Each number is 128 + 32 x the weight over the matrix's rms, rounded and kept within 0 to 255. Layers, rows and columns count from 0. Numbers have three digits each.

# layer 2 MLP up, 1024x512, rms 0.0397, rows 906-977, columns 256-319
152106084201133159128108113168087114137128122145116100131123164120106134116103092149142135130061130171098153142109159132161118100080152135077108146138129131112169139166122073132124161084171125
118143126183123183108033132098109124090035107181137101100092111107081177119136073148114182112120100157157163111124165156108145091100127094112097108137140130141115094160112138147138165071174166
113170096164124168131178120157064121066151140153149140090121061103146099111147209131099123141088144104069081093148129178169114188117075119086126125112119156192102128111150112134198104107116196
109172091171130084150076063121112110140128102087127108102124152174156092102123147094089147142114156133111147134094156138144129171120081106169173143148147088107055165139102137104112117087075126
126149118110114119102100105138103137087141130166107108129111090155203144096130136112137164117114146126088126188148098193113107100172170145152182136155075146149105130133156133125110148125103133
146123083139111125127138147131127109089096138149129187099116186120171153179129135156122169129171131097137158180174169117065144122100060093120088085096178099115092103153123158158118139120074171
095164149101138113148054119139160145188132099121176154110191141122129124162076167159112110084138142140108094117134141084101209130109085129131122134123018126130115142190147118151142174119146062
131066175148156140100141112072090096142094085128121162142131102181132115099146165108107118212122170113163098117146181145129133098085113113118162139113117137132133104124083134139181154124118131
117122128163119122094109152078083150094154144152170137150113156169145117099128051116169198104091156112165094079163135152131217105178098093098088142148134099136146062061160097147119103150137137
085111106128199065098170140123170127135154134110108148124125130130084142195120177116105077092153112110158168143132138128106210090111163152188121105106125142130134121141084097111130110131142130
119131144099112054121161102119091071139184204125150105123137074145119137159124168140164130116095096130100126117083131077102171128126152133104128100148152176104099132161087121137119129173087135
126112101139194187125090203255117142099119124141152113109109107109054108112117117148141111118163123125144162064122068081119116116170162140124177130150163109159114148165129153109167156138148146
084144119112132119088116190141130091132153131124035117089138154052143141136098162092047132120137168127159142176162157179144071095111156149094193150190102130112107163175116129087094120185120147
198130122101133166148142169098071152110134076128119068111136148101117110148131142095100077172102130151073135163071194179056082184131161144114149110102125129184108109083140078139100056156161145
116132081105115148165166135116121152132136133062156144098122154108118106167126113094132129168102114139088166125108054177182137092113110163133109159110115080125077165087126123115109079115151109
102168048193135157128139153153109087120101078176117151192111151124127164151047134134149114126124104114124097162154125160160150111125133077129110191155147131162096125109120112155107143095142130
113080124114176110147061113164130173103152101143167149145090155127135062142189096122139149152116121123160162162145093124134110105159186130129117109100100174110143124169088116107123179127184130
182127116161140094121068142097059077064050106111131157164087157102138206157090111112119176097147112103090111159104088130093191135171113095151083130090073111081125176184123127142151109109118072
119125115099168051116121105083183096128146117071136162164176161163128154182183103120160135141254104121075110135141142133178129147063108141088134127164113110104136097172083118178080143119190096
100127176164193089175179138122123153187106113173149134125143109096183107130121184138160155115080084081192145122149098158133127067147194173158100144159197108105111133124128198100126097117127070
112163093150126136089162140112118128145112127123128120122193168180136124051062107109072107108141132109111133122134133124117133154124137164150121133142164106115100125176153144115080137158195118
080216130146079130129119109145104141114161111100082089120196026164123153156147127158073173178075165085093147125126128116118194090105080025131138094085088141113188140228159138212185159194132138
079048089075118133133188129161132078148132119147113143116078147198170149079132149091144151138135114100162029115193106152181128111099130082153155100170121133125192084092147112095128075115136126
178138146115103080111166140152174079089124153075091149106145156142126145111088123116126159151114146119138098117157117084169134135108144091190129104182143104143143114122126107124101138129136145
136143153114152149053144100137218139134188135114111134125120115129072113128099120169141087129135109105154168075139122083123157097107131098106131065134115096118211092126169182133082104090130128
090099087150102102143119114165177095131171087124171103078113183109178094136127144141112097093146151133118124094134141092081088179171158141191130135186089097121141166079139130180073144143078110
156107153089095072141145175174059175134100124085107130093127099111110134132175193079139110166144165188136158124114133082096114098113142145113082123186114143151133072083084117089170170183153060
167104106088085211108166102150100113111147132153071110162164119134137133097082103104154102143086083104105142142148099109122068152141109173110222115138148167156141107118190101138162094194117167
142070154065189109091124090112082163115107179135160105112155173133096177146120126136151121087105183137113107132095140150156187081075157157100118128127159160196135161203111122113118152112121156
008120095126104150134085130129139142104088154071130120128191116146156141134140173107065109141156107114039116083067126161204120151150122096038178097084120115163114122096128151134143104140116136
103131132116166114114141109124161142182082127083095134178130168162165145099101108109167107120154142119112133158144111134089142078140170143094103143085157181161102152129160128130061119114140139
156141205125081151088184190151101084171099103074097132143191165139055153089176103160192139110070117163163117169077171127158154102111167115126147093124113121201121133118119110094128101066133141
124123108117176116129160166107152148155091151101106155099078126107174149178112091118126121116084108095189153159127091124141129115097068132105081125147117146121185117103108141089113073072142109
125145208158088128126165117141102101144110157081092150115128135173144168112109134106105113123114142089127158126144126125105162044221137068184080106128148114098127155144072063153106115160110145
122095099158100121118071140108099153120105110145166146163114147116067114154156154126070139099111097121106146133113123126128093146159139149136106158074117124152129179113146133131131171067101136
086153091105124086117137158126086186158117151084114118129083189066090139156096165162101128106166130096080170108127073143093144133104149092139106108140088115137073198136151140151123114202099145
083170108137174146123161142113171160143182071099079141116139146123094124057129130148124045095179151109207077112177153080150084192120132131107127167133127170133166115206125167156102183132130129
107141165098126158128114115100085109142137170190112103104103153129153151171125124133116047116137120174124185067100157126162157143123143119164142118139136127112099106168034096135183092123118121
162088120164119092171146123058226079182059152144127097125129113151065113134176081086134064117177149083097112131154130088121071100153149193179087162186130132177089081137142092193022128123149155
139098101141090112129158152130149111106135212134092065094143139167139159075188167077119143084131127163138129136140093155091151125132095182148146131141108122055122095148129155130163097121187106
142156108082146104066127175092130111205150203112100126114058140034115116099123075131116148087106101139130144138095133138073083086106100139174121083096134099118088145102198036145124094100129134
105146139185172096166135130107114127154094088108121188185105096203062097159156136073114110117127147084077134100122068113173122125136123167111091153179099137108157130195132121101183122084109151
111229139113172076162170126118097123061139144141130199195091072066115123112093188092147151168135102090183082183098139157138147073119132158112112160042157124183155141169158144109120159101150122
117132120096137094155115157135136132155148122059152089114160069147136149128175133092127137178117140166088145133059110155138125189122144108099137111087103144169103118130107154184104030164102181
129184180104115152113135130111105122065107178176109140118130102088091105149126100107110134151113173124151124055114147107109108165132119147139113144179163089139110117164088183048105111120115171
158120141123103156149109127166109149083093126178109078117116136183135166113089123141129134144128157142153125120156091149077129145135045120120155169124197105068124180040076142132051124066143164
131100072155063133141119081144153173130111125127140148095147143117100120129088196160154109091144108111151114154149133123154214158088151076109144128133158152166148160099151168100124149143131091
111119137152086207176112084164057150129155114154109124098127100133158194115175136165100144081149152155174111111109111130121097112136102164101142208160100118134098107163092143165158087130068185
127118141129144116158109141131169175133153102165108162127142084107136145117117098098085133091141087118068127166145118115134153158111090117061132161135155098064118066161110137158103105139145107
136079139161167161147153147110104131147142124121060129109143183148114125137168108156138164163134149096121169110124158156126143181115159144145093108140123158159141170130114072147151096171142124
171136172085131152156118170069146130125167185124058074118117143093161119142163167125135143136123099077072088077099115097151088097067100161125146148078130156140173172163159105176134073118153111
107208116125099131128105176103106130128109115112162187153155092173134142175151132086132155129085097122107092100165152109117115169129142124110150158119113154172122109125140103123094062143157160
144145171144071161085176145126078094135113158178072145095145057125144145173163115141172098203118185129137131091163101154146147163151098126067093178165180112074165155093148144125132065132150108
166128128181106134121147135159159132149138112136083127100169082065107151102146121076137098154090134138140152164153093090125088089180139139088095167142154129150128154115167147086141091156122165
114120173158148114143166133143181158143144134159150095117101143128136044159139085058158119083173130133162090060112120113171127091137175162153141111122152126126122107086151108156082147063100159
094153129111077191101102146105069164109076082112086112053067103103102083148125130121142134118086184147104161132171098089107151101131088103035097118152119181205120146171091190108124104165104148
151171157090094134140141141149099144133156115154207102145130139147120074091134143106140155183098121163058141135116077179142146163172091066104123119148141082135076135106119104108103116227054095
157124134147115120106131092192110147152118123095148164158103088120109184145148145110071101152132062090142115131115112121151184171147104157116097141114105128131123107095134162121131087160076128
172126150182053112080139095165167143146102109099159080144110139156120117111152213147159086113143126116186134109090160108156103183177152130141101102117111157092138090155053145089131090084143105
104189048090131148096106152159132137111103081077103157113122172073127162109099129141138151087113195155079099090137131056108132198115171120090194144154132184132165134148118075152132083101136137
131125117121120199121115064067088081093118139132146103174081162153126083102137150121137136121085126122106161092131104173091116141181133095155127125175066134052129156154126098129127139158104095
112106134142130173109151093127115117144119118119129119132094133141083095102100128076139132153088105149137097160138121105105108146196134101099126140183153075162166174080115221176124111117105116
141159093129115173131073126132103100155110117141091075125127114115079086105094151100136088171104108115159098109143162126145169125099139121128137098130114119167145093116112174126102127099103099
127094080113157108123136151167133072142045116134178103103130078116143120120083159147107104102174154107135141139060193148096169132142147164107124074188053132121116155047134166107124108118112152
096129143107112115131102115127150163154167087096138110129125154146154152145117127163095082138182054163110108109165076144122119082088114140146101154176112167151149137110130129176127100130146105
055115166164150151116149141144101095110091107152146147142133068137195153152176155060147108118145135123120172136126171157123162106143150115118145104151116181130153198141065147142147092129116177
136109109186167169151146100170076122193135147120098148146156158127144074162189117148149170152143166100159145183120108110138073162103066093104084166108160127108098151166137142135153125112155097
163099091104109062149108177161109164147111101093106165100131096112092083108088067102069117105182185135107066138177156128076134128174116143096157109156161115188148112154131142171103173152129085
151180104145087128127124181175192156124083124164112164093153132117119163085048103140124157139110108105161122096157132145093111189082143103172149139102142162120121115109157117103150087192141130
221086121103111164147202153131093151184090157103154104140086110137088115124083128191090109168100166147152131071148129131128104115137104089096135115085151076172124146117144112149120112152133077
111114104112127140160107124094145154126168172120154039113174108090123137152120124159117065058155147149097165162131132122133104099162131149127146139069080113148121114074154153078132110148177123
173109150067104078118142076136077138187119191128081126134158124172130182166161135131101186140125119209175182135112119123129145166123131154091178151125150141147154125096154151136165158131125134
# layer 2 MLP down (transposed), 1024x512, rms 0.0362, rows 906-976, columns 256-319
097112083106134134082180162202141112131113146110146115146056093122166107140111106132223142128122118138120112166120132105196122184101077143089113116097139150158118115115102171138118088112069120
134117128111095147149126116104087177137140171146125107133123172147121134103165144137167099076126106133166147153134151155144085149123096100109107143180105117172094108087183159167119149157132096
109127175118126148124149114173140170154127222139128152144103157114153107179112173133141083160153184155093130122150084187160125169159145047141140112198084156125118135093165127084162140128122162
136065139107154135182202133102083140164103136108152102131111131138093166140041129167120148097121137162163117145140102169129135092115117154163135105063116112178159101141156107124102106136096141
127182198159072156185144104095112155144085199097061113160168190127156145122138085140111148146089181165173122118110122128100133124147142135095201070119117130119120081074151215133099062137164138
129148163105145122127139126125130175149122127123128122102125147121100085158170133110116137165121114116061152143082099210143162137162115096119049135144126192171140170154118165092152181125110124
111162147113129157139172121166096141124145133097092084109102143119092158115179161092140094168140090114146089069151148159091110116155159137170153138108134138118129160145108098133128130126168069
128148133139146149160158115095185147139139156131117100186146159105155117120133122175172097112113117107108152133115089120113148180119134138099137127194102111141113135084173089153135154138182118
125113084140158058164143152150129095153151133193125112118076111136137167167127138100117137099131048067155075141104101108122166165130126129136118117120134114112104113103166139067133140119102100
101129086133112122103097190114152122132070106063103091104170171146138185141129160179063078153133194164100148134139110109128082131096144107117108156164127161131139112107117054150144096137127147
113137101109057123151104108112083115133168111139084090142145110066148142121092152177104062151167081126116114099170099170092172118133149129158114114166166140117141127129079103149093126101149102
146143118100121057141183089107156099107130073181126114124145181125145080163140122107157133122091107076116152131129102151088094140178131085124122117109105176192137078132181125102138103132132164
140133149125131038112099126084116071129094113134073118104142113237167121103102100142179107124138137145157129069116100087103110096142146178091202164144135107171133070120086174180182129119129094
103199115118073091162122193103164136145109172131207198076216138142124120141115143116085092182100139116180118054111113130164132173138151132104168182172165149138143205187090127160113117122096113
142157111125139116126135093162153143139167117085094089130172115163128141169139098118161082114085118130130061135086164128100068089123101120102161105161121167170093092147160156096134153116133110
134108184113127176094156172145135105052111111134106117148164161095100169123149139155141116120156109191096122134121143081109120124126117155081137142140105101126174101057153113125147140107091126
136174113155105154085154137128122130120138178153106083100141080127135162034108126116165161105125089127116141106102169107066109181085165116099121102084161168137107165163129157115155141203179126
142171101144177158141109175132087167158078130167108163144125139077048146163122104085155100135144141116146184151118154101140127125073116123163126129085124136159099163118172122139116114133103121
112103110144145129141143133162173141104084122127130186139109182132195148157120171100197108154146122135132068116114158036117127040112144127175141124144183109156065046144119136095083138144157127
149154178158138133136131154077094153130137107149109154157118165113140109115119109141160130187140110121067171105092096118172156158065123095142126162153138104101120162117133103141102136176142087
106105146118159178118116153131141108129117089116118166123101165119110190158139098154228143155121118154159098157152090147161117167170106148121079092193157164160136124144155148151133122074071161
051181138170135122164152091157098188099114153122168102105105134140158100068127096170133152124119148107033185153137143097126166120166100139134122125164119145141149164123123178091199140227171163
150157181141131142125080081110150130102145069134165099185071099094101164137176130122163141154092180139118188112098117135125132159086133129125096133071100144113103103154111120154139170102136168
123104189180124162071170116114119105101161114137175119138132112110120106085145120069101133078056154101134103181174122110121143146148100160136163120145138115157063130145123126137096104085121096
112093108104124100137122143075136151066099134121109176206126046117123153077156122170147132136111191115083104091126128119109138134139148163149109102090125153146156153102139128111133107135156066
128140124099153157157111200088138075098154076116117065098126176144118124117101153135109128119092104135140137150125099144180120099162162110119135118072110153169114115107121149161147165124101120
111110102137120136115164097231089153133167159126130110130132123107153130150109182136144106133168154148111032156094164157158117132181167138133098087142143168136130091105124127118130111138087093
075166121116115098129077151183118166131092165057125162088169149127238155158118078119102156170122138140175152178130149139130163050152087073129129126117139122111133134162147080122162145108140195
127103081091150150140095110145163049138153112135146118089114148115107154123133155082100076140135135123100142109143096100131137108155148083082126099177103178077092174164151080147127102091140083
165139114131122087086123102191157088156125143091153123136219106189097108056145119172121059109130103123119094092116097122182218085184122080077208109119172126127113142095148138043127119044139063
104123145161163087185093135130128151146115206119100146156137192179147130085112101095137147174153163133093137129133109217096151165166134101150097156071080121088120151093135142111145135116153153
067091057143116105090105159158129132161129162170127126089115123115139181138117137140138143145125154112100172093031138083132119117130171151164205088118169171086100073132139157116142181110110062
165142082130117160093105113096104101141223148164169138115137171140124137109121177163136063134151152138104069132186116107093115118127175164137099142214209120117156151090184157114131062154094123
176127110130156132135130090129126143177080208139077192134155138162066157151131136080090122134163137073098169084126102124129091113102163121136106119079080091128160075129197177085072095117129119
111160128120140190142133145086142142202169166093137097174082139160111100097182111116156090097178166115024147097111156125179077125159160193124111139093106121091112076159154153165129072176150127
099099086184169135132116124150116115163049161171098136108081073098113138089123134168133184161142156126118133140094128156143136094139129147123138095074134130089151094163137163139104127112121128
089120125145108163150090219170104158142098094084123119137088136157177164081100119186121133105115100114207090076202137107149097127098088136123155091126082126086128108174125109097128113142059117
139143117111163144066153172089147162156139103118117159146140133123074077148098125186107122133158147161118121090043134113145140145165104140184075178065113145134166129148090092198133140133096110
187171128080099135129094153096178071099109105135138181134085079149179131097138146159144118152152093145155125059157147124089094080099152119104060133113127140119145014129151110134039116147143171
095124143102141127102189085171140118077110130147158145155159150162123186146092129121133131163116097092135110098109157160119179187120128164118160120141135098163124182136166085138119152132122104
131167144196064127117119087133138132094096072106196164083176095134146084123177138146145164148130127132057164133148144140148171112124097089085101099142129164173176119118071122138113136090123107
123112168139105111141109160132093131129109192139165122157112105143192168140112098094134153168155127125126097144120121140088134123159088136119131113157097131148136038118116155128153162113161121
144168150145100060083087065057116113078121107094178112098154108122185122141148149189119139092143143173158107119085141127102155116090158165182199110156151201137133091130081083122185102138126148
186132127122155085053117107142136124114108065145111096164103068163149179107182106156092128117115135115140172145128135141127153093096139056147183135232064134125101150145136123187125108104182174
089085149166099062123160182137092193163160108154209108147145092170100142158156107127134131141115104158153173164143104147150135107152146160125080139140114152125117146056153144140138137081170113
179149145154100087201131120126167127128143071088126178163158156095121125117174125126047101117111110130121132079136118080077134099162076053135136109111055056153125095098087050176183154132111130
182135136091149150136107082138145151116134078108134113172134195127165149071160114084170089179147067137146076116119147096158113120037141157063163128164176166126106162151190136142141147152154117
118111133106101123154116143090172123088125109136124111157101161126148101115118157140105127132146126085095119154056213194178104148148168188185160154077157135177189189176109080132137163106091200
132165144096181133193128111110105139159138127110132123140112164116096143165114136060017064181104085072107184110116142146133131143162146133134116132143141189143123144082140140127085143158080151
146106079117142163183143088150060102143110098113171045109186152140162126152121138067128110117133092173122140121131076137124097120179175160100136043115100145073179114083110121080169151099160112
079108153131146099142123084206104107104109145168135174079075113162200146120102159162118164162111129161117061110154119090143144117089142106074144119085103089016120146125108148082159150081057107
113110188096120189145110140161132085133161116132148144104108121114056118133154104116150116089146130132110085143154127160140112155104141172105129076153176120128094133127175115105134199125169118
142101096134154096129140103170082196133172068128092122139103136154124080128118128111165119153081065158130144132164143133114115128085119169166169176146181128174167142135142123139151154097160095
184090106149145118140114173154082102114059138135094117097132111129095134110096153144083092136102110115123114086152205127134128093100110172138108157150168098118145224144146115156132133143158125
167116082093156124153118146136141111181131146105198118145135151134111101110103089186067084174147120127090110100189176095120156159168207164173103127081133122099190135149172157165130150153137160
103108070134119092123130177123147179072113163069107098137099114154058140125173111147147145069168120117143082208115157188126130173111080152113134136142052112127129118073142133099155163128057098
113172117147090175107120136115058178123047129101127130101187144201155168162159177081175125153112172145133157122130170152120122146096163107163102165132163066134128163122100147111111141191146139
131083160084113100111086167185145125087138164095093019072143129126169175124125152131141117125116134088195076181139144134149138084102145145132123103173125135106149156053164173167164093155144143
121182120118113074184118133161093104076138138150168146102141113092120107137085129120184101150183106191118169130127151128119173104128141141130112115145104085119138109145180123146124071163100165
103098162122120159132102107114066132148106081155123138123105056190110129155110107132117191141124102120162156141157148170139125100171122113155174080097055181157136087157124154115133162159168079
126117137127157115121140165162189134138133111179110151073186115120125152166136093169146112159126113139181165175106140112115126134139102109107127120074120142137165133076084102131140114113106121
117141111168075101083084176148180115128061095134162127096101164135192144107176095081128094093126143118122042079153126163120172115085095130170120182132119104016074163108102114113149161096161163
138117168119098115145127101122144185211097168129075141117109104134136118130178141101165095146116164134130135118126121095117133177212173117116177143147104158097135152125128114143170102094109104
130109108153143103135145158102096118171165189141175099126134152149206193146109098096117085100138134081140143136136172106123147100054113159089101128108114088076114084126150150159079163172134181
147132168169081128109093111116104098120173129122152110158111104064084138140128137143127086122103088073186156144187181139124143120113129126100103116148186098128129104096109121160152181131115119
098168111170095132135150138067107142117133192130067131155144152121145158142091111139162138112141076158165077127121132178097141193035136106122156127167158150160116119097133064115122106116128084
160101139060085141124135063087097112114170202123155131094149165079151153149144115106148129087130140144144120089130068141070076194103096190113158101152149151135161097117117161106165102184149131
149150131135144149174122118091127140093097141139101143182138066105119100170069145129151138094114153175137172152171098172141217108124076105143115147134133161093136112113110025108129072174139160
193138082132138088095185140147127118126167107175073121071139109087180120125173103059114033169088046107096096156113092169153141141121169135069145153129107157070106141155104157121127178085200126
146116113091158117139131137157088170189158196077078119136078101118123138108107092147141049089126168104116093105143157164104116180128121098129160094161116124221058099147126141174126145105165134
171135120163152119049114158097159049162149203160148135145149094090131147113151172185141106112165088143088118105079103083112120153098127112139152114121155117176106087098130129121099093155131082
# layer 2 MLP gate, 1024x512, rms 0.0396, rows 907-977, columns 256-319
150066113107113138091144115091178083165130095124127146193122118116128090139101198137082107108114143125170120143179080110132136134137134125073112196163164113113127133080154112127109136216094107
136160089147112130089086167111117141107154105096094107114087075119147114142100122183111146102123044155135111100111183113103120124145143181132070153051163132158129082179101087142123089122113098
118152135155121101078116144102067086147089149152072175100096157084138118065163124093121141156125142140082129136138103149133133166138103096114132165107151118137068197146176152172110086128087103
111139160121158085051120129124129139121133116142118123074182108123178137113088131152143127131148128116193134114163135130189140179134123146130122111152145158158148089087115137137117159110157178
144116186142117154109165086121084119181135123137129137104124165100099161124144116096093142142135076088134092113140161157155177128139141202149114123117133139126154116120146139118154159125209137
128113134140087158165118121170118143135098120151103109116154039122129137163099135132128091124154077126106129111136085116093115121095131160138158111112116104092087163161065150099094123134138119
105113146127135100126149132108154148099129096097176091185163138065141110084161123120162175048166117126137088060090147096129151167139089128119166132131099200182095164105109113135151099161085118
114101099178196086122154108142154076187149144190132139162123090151103180093129091105074103098119110084124136188100103083087189189133116158158123156132165148098183121124137122111160165122104143
113132118126097126179074137165175112159072141103129147171147129110026174165106158139126163150124100119143109139130172096116092147093091098121131144136134120143133107158130105083171115114094100
101067176135172157114084121111118169093071172162059115106154110124127140131141101166165131093072130089108164089108153098133126181131126131134113122108097171092174164078117160112113112110154156
175157151115102164151114180162141124125130063124136073103169120152112108091079116127100062121119174110119109115170112108140098136067152133109110175140133083095134117187113177155098141139176079
115133122134145074128136177127128190117141124138109109136113124156153133138150105144115088104134159066130135159150135121146192102114134052146117155166135106101105152168061106156076143157127137
133087041121099173128068131113144087188130148164150083160124118065150142150091135127125175161122109159137153155150142067165146136182051140075106127172118111142096155141128105165091109101127138
090086171179101132151093143142155132180164094172117147152115142103088133111120115146158186074140163061125141102125115196081184165174180159145081073088125141094125139113089087108151126135116130
143093087142161132097144128090070096095090121133096140113098107148118136163124159145109162139068139147124119164136110104091099163148163126144120122115111140089162137089115074062089118196122123
162147187189136090174081125120096139158127122086094101137140105116089172219133149156080064146096092160123117111172129132098174141089083129121091175140145135101130155175147148129158137122138075
070142168156126140145143100085146129134099106169103163164134163176151129154100130135126130090151163117149164154090109105126143135187109109129135173140128118108132174156153128132102112164157137
148111138116163113113104198109112157085158133158185150146159088163141068097100123101171106131150122090210082114173121104121117159141116099150189108109075145149165042069060160114086122089110124
085057071166157113113170135055127080131129102178138131123125132110145062182152107117114128133142144105134131123132126148104093123091140119173125098100113137100116079133067159116138129049157147
176029108099087134117147101096111153163142107144132119128142159111113138159139068161164132093133152131168130057092104123120138154101092132080124141147135122107148126112143137138156168136127146
125134182124080137140086126115133097104145182075118062136133092125157136183145105097108107123167101091153163131157084073123137089141144088151132072102098138132161093209165115163133166137136122
132101135151120129150125146087136078101096127178171114133075112139156155134126120182147145098104148229114125172101086098134136124192107106188059098102184126161128098135135142086143154151101153
107098165086115063189118144112107093150062157128085197118138143188141089136144104104072167136157069124065093092162123081158162186103167116162119098120139116098131146125163166117123162147120137
140154097131124125120114121142111124074069108153122192090095174090134186080141131111106158163135131147032101093188143163090083160127126136195161088155081143190131108069123095093151158091149105
122087115099082100117073120162078121115136133132108087067100105123131146207127133134085115096098146155168124143123149118100133132117116073131069090111150135146150175121069059113097156032115066
133104090107119112124129111092107116123076141039108141145101133179142196141132165174105156094130111116156147135100125115136144120148120124176108065133127144161106142096152080106177161141122100
101146151111179051148129103101121112123163115158152152155175182139111065134115144130092152131124060124150127118166100139105091135123155109150115140104159145134176169185070098086148136152132139
120146134142158118068068177090199130163087094206107143150088157090187086136154161108096127142123166042145159107154129106038108140121110099090117134113163124086118092109102087142138092192146079
091142140179080061095123146166177161137160164112129171144130110164129091123162131165114164084078138169155055139176088139126140088176126136158124144092126163099088103129094138077081133117124149
118117111107085133152122173077132168110157123109128111129141153129094149116156151124133183185152093112122134134135128134125133110084065194176123126102130118159125101044093145101103085096142087
078137114133104100106131105125142168138140123130145080189184134129135140144113166100093129091176139079137099084172147093097160092143116088093071097131135127133122122098124093134079104099093079
157221134161139135101098133172123128085188138168146158141090164149100090115075120153140053114131118091143117148167125069084141104110144153117089139096164173112134138128121132158121099158113112
135085097131089163138213131141148137201147125112128162093152092153148105148093128103163180123173142069168138082132133099163136124090045117155065115119123123166113131177167165142095130141089088
132116161127146101107122139117158091154128129160127074132122121083121116128155188120108139105106107151083110130086120092118095152168160175146095073072147112079116119131099123132189073123181100
147120115117156156119149162112156146100154117119171099127159145114076094192112149136127151124109110154128113094119122125130140143133163176118144141142181164140142125102116159142092131124188119
137136109135156104149168140127133157102125134179103125126158107121127104112168134138078148096114135131116125189107117087103156135109133084137132096090072086177098165133125155142172168136156074
167153118105143116091133137134125123136106199110148131131077085163164138109147126066114161126103105179165163118155080132106160094116119143168121137150068222081123097115097132079145185075129150
080108100105079110132136155134132155176228136104109136162123179173132151130141159117119116135124093144171085075139175081195136097114153148155084093061119143149077103190128124140121147178141148
107171127095114116077186087135097083143108126116182150139162170147125132162128210153106125124118134138095140069104165152130121126142099132108141139135092140107122148156075136126135119169092060
118212179118124136118149144115076142186133115142117086182156115100138158131145105147138087146113133132129124130146101144195068128132087141172147131203121132113096122127053128082124156132160165
127092138078124129138123134101064178134113115168119062098168187137133124163145097160121130109111114151150104112168102135121134124122132145059099133101081138069147139067151111165054136159186121
116132146091141132101131165133097147092120087199140135142039118188153142160150157058155139081131160106185155151097113142117120142160086095096128077109106107145113150139125115138164186088145128
143130100081099173131142199112121133149129104102147151129120142159066126150115124128155114165148094126110130132145075084143115184104087121156132118073140147164135123054124099089114080142110091
148154121134072119146123086159102115149084132171072124094114089140156140119153181127126087176120127101112128119097099120069083172111103110206129102105061103156114127165139184139125101126080149
170176124117114164128156129175074184160103077103087114101130116081107159157168140125080153136072154162121179132112088122126114119189139083103200140133170135135124141054077101118174128130108090
134127131126132116107121171102152171117124191078151191132144113101113140140134142144102077189177137109107169098146048116108136121132130122143111156176066123083094147095168125151123111196152136
107158119168156114127124145103104136091094100144102149114081172108172136153117098110064137131120145114139191090177079133115163058139107143151189136123142125123113114120180145127114083211134099
138149078094098104159149151058119115148098095157122139154123133122162181216156112163080106117158100098126149117142182116121090142107182155173112129107054123173142182141165117116136112116141152
169122141163125104102125129092203149135128167103097132075171163109094137120132062117145128133178139148116152099107097090111144100113089110137119139135161135176096117155115114148135086114130151
183168103143174105090158143075160126164145115144119138066113152116242123054104102126115144104158172109071108170170139161078122178136123157111104124104140063043089145175158086112123106134176146
177156044128132093116082138109093138139141157167119184144073116117125127204125159150143184147086168099084142150130126185109179134119130107086136180127115143127126110190150127132131128190103121
150093158230144181139136133121179118104125171120125120132130154138149188086123150149088138106119135147073050146165127120106123109172162154113106104120168075111083137079140107147113120082164126
101155117111149133130120167080089152124112135168123120093080129175184112109134133111200170140128123164118129073131109172096118142100112092126142119099145176153182105075137148074109152137137093
152161089106089114165059117198179167068150136156203096096083099150185145106082137168083097183133090086131129123137155120099102125170139118139152132099147120100096092169135170114116116153111101
097120097092116098107158117070155120120077163136123064139135132181189128066139143126146172101129122119137128106141172105139122119147059153097159099128119117146161128138110109159098136087152070
136169162082112074064081153182161117182150179180137105109107064080108072108093085140080073102152114155093094106139053081100123123094082158138131146110113182155136059110117080134105120160141123
146074110157155086162082138130140154116056099084145099103158115100142127120127113135142154110088104144120095115127131142108146124094135123125160127160158134146161130091113131136088046136132102
122130059095058169133061123167116124113197087060144145145114129053149075169171062097179109145130158162143143128119095117115122136115187094162130120101175118160152184074118094181146102132131189
130152212132139160124124166146116116120116171104154146102120126143182168171106141092161162114148173064059139189094131130156112110146057097125130122093118144141096120124105140167121099102092145
154117124150107170089130147140040136154118132123120142084095110108120099142098125148131113135159100140137112159136177178104139135101126113145066104087139108144101098148129157108136069148136152
142167185139111135161116129106194135110150130090146113105100102124104121120091116162158139112109200053165148123117153105108123098137131142118171130097113184175145144147131160104234066116123164
100127140110127142141146172181095120158148145119150150079131078060103135054111137092185104157146095175102107189132085189180060125128103095096135141140133122129069121083183106068145117099132131
129087135135136158084113104068170135151171157110185101140086130165168124179116140122131115139107161133116118128178150103145122182176138163106199099082150124162135047092129069122120158125136094
147127142150068078153111129108165090109170160129089214135128146121087137183112126080121111127112099077144132144164109105133159138136154081134140092162110084133094141108167101176108137126140112
199121135059163134066195169111154133099108130139130123095099063128162088098130149162172115142150119164111152114107070162092123118214150100121139106104066113126120129167111101110172134143117087
140123135091144108145158152093096154144077100108202096110156121143154110130101155177125084061130085090161159113063065179105124092101077141087153156103133173159121158114104132154151165099186091
165149106125148040120136172105090187137176147171147096120120094111144184157136173136170145103105098108085134111121104134094104115182139160124101081170107143100172123173118093159118079180168126
136168150146137136099100130121052115060153215136138132156152186120140146173091139150131142143123140136139180125125077176107092102106078145170087075097132119125092132121090144148121125119125136
069115124060101059100106106128198126069185128062144127081213151104146119119065149122171080058222092132104130134118086112119150106059133101115115099134128129144094098103156093162107165095163110
112149154129107090059145091166072138102134152171122180132092127166133117096109153153137113069117108109149087122184035088161129115124109052114111121119102118133150099119154091098068180127155102
109100122149108159091128173114077164070131118120167118110119115133129115139148149118112188144133128182111139117108091135146187127137140174108174133108135164116088134172157176141227094158055059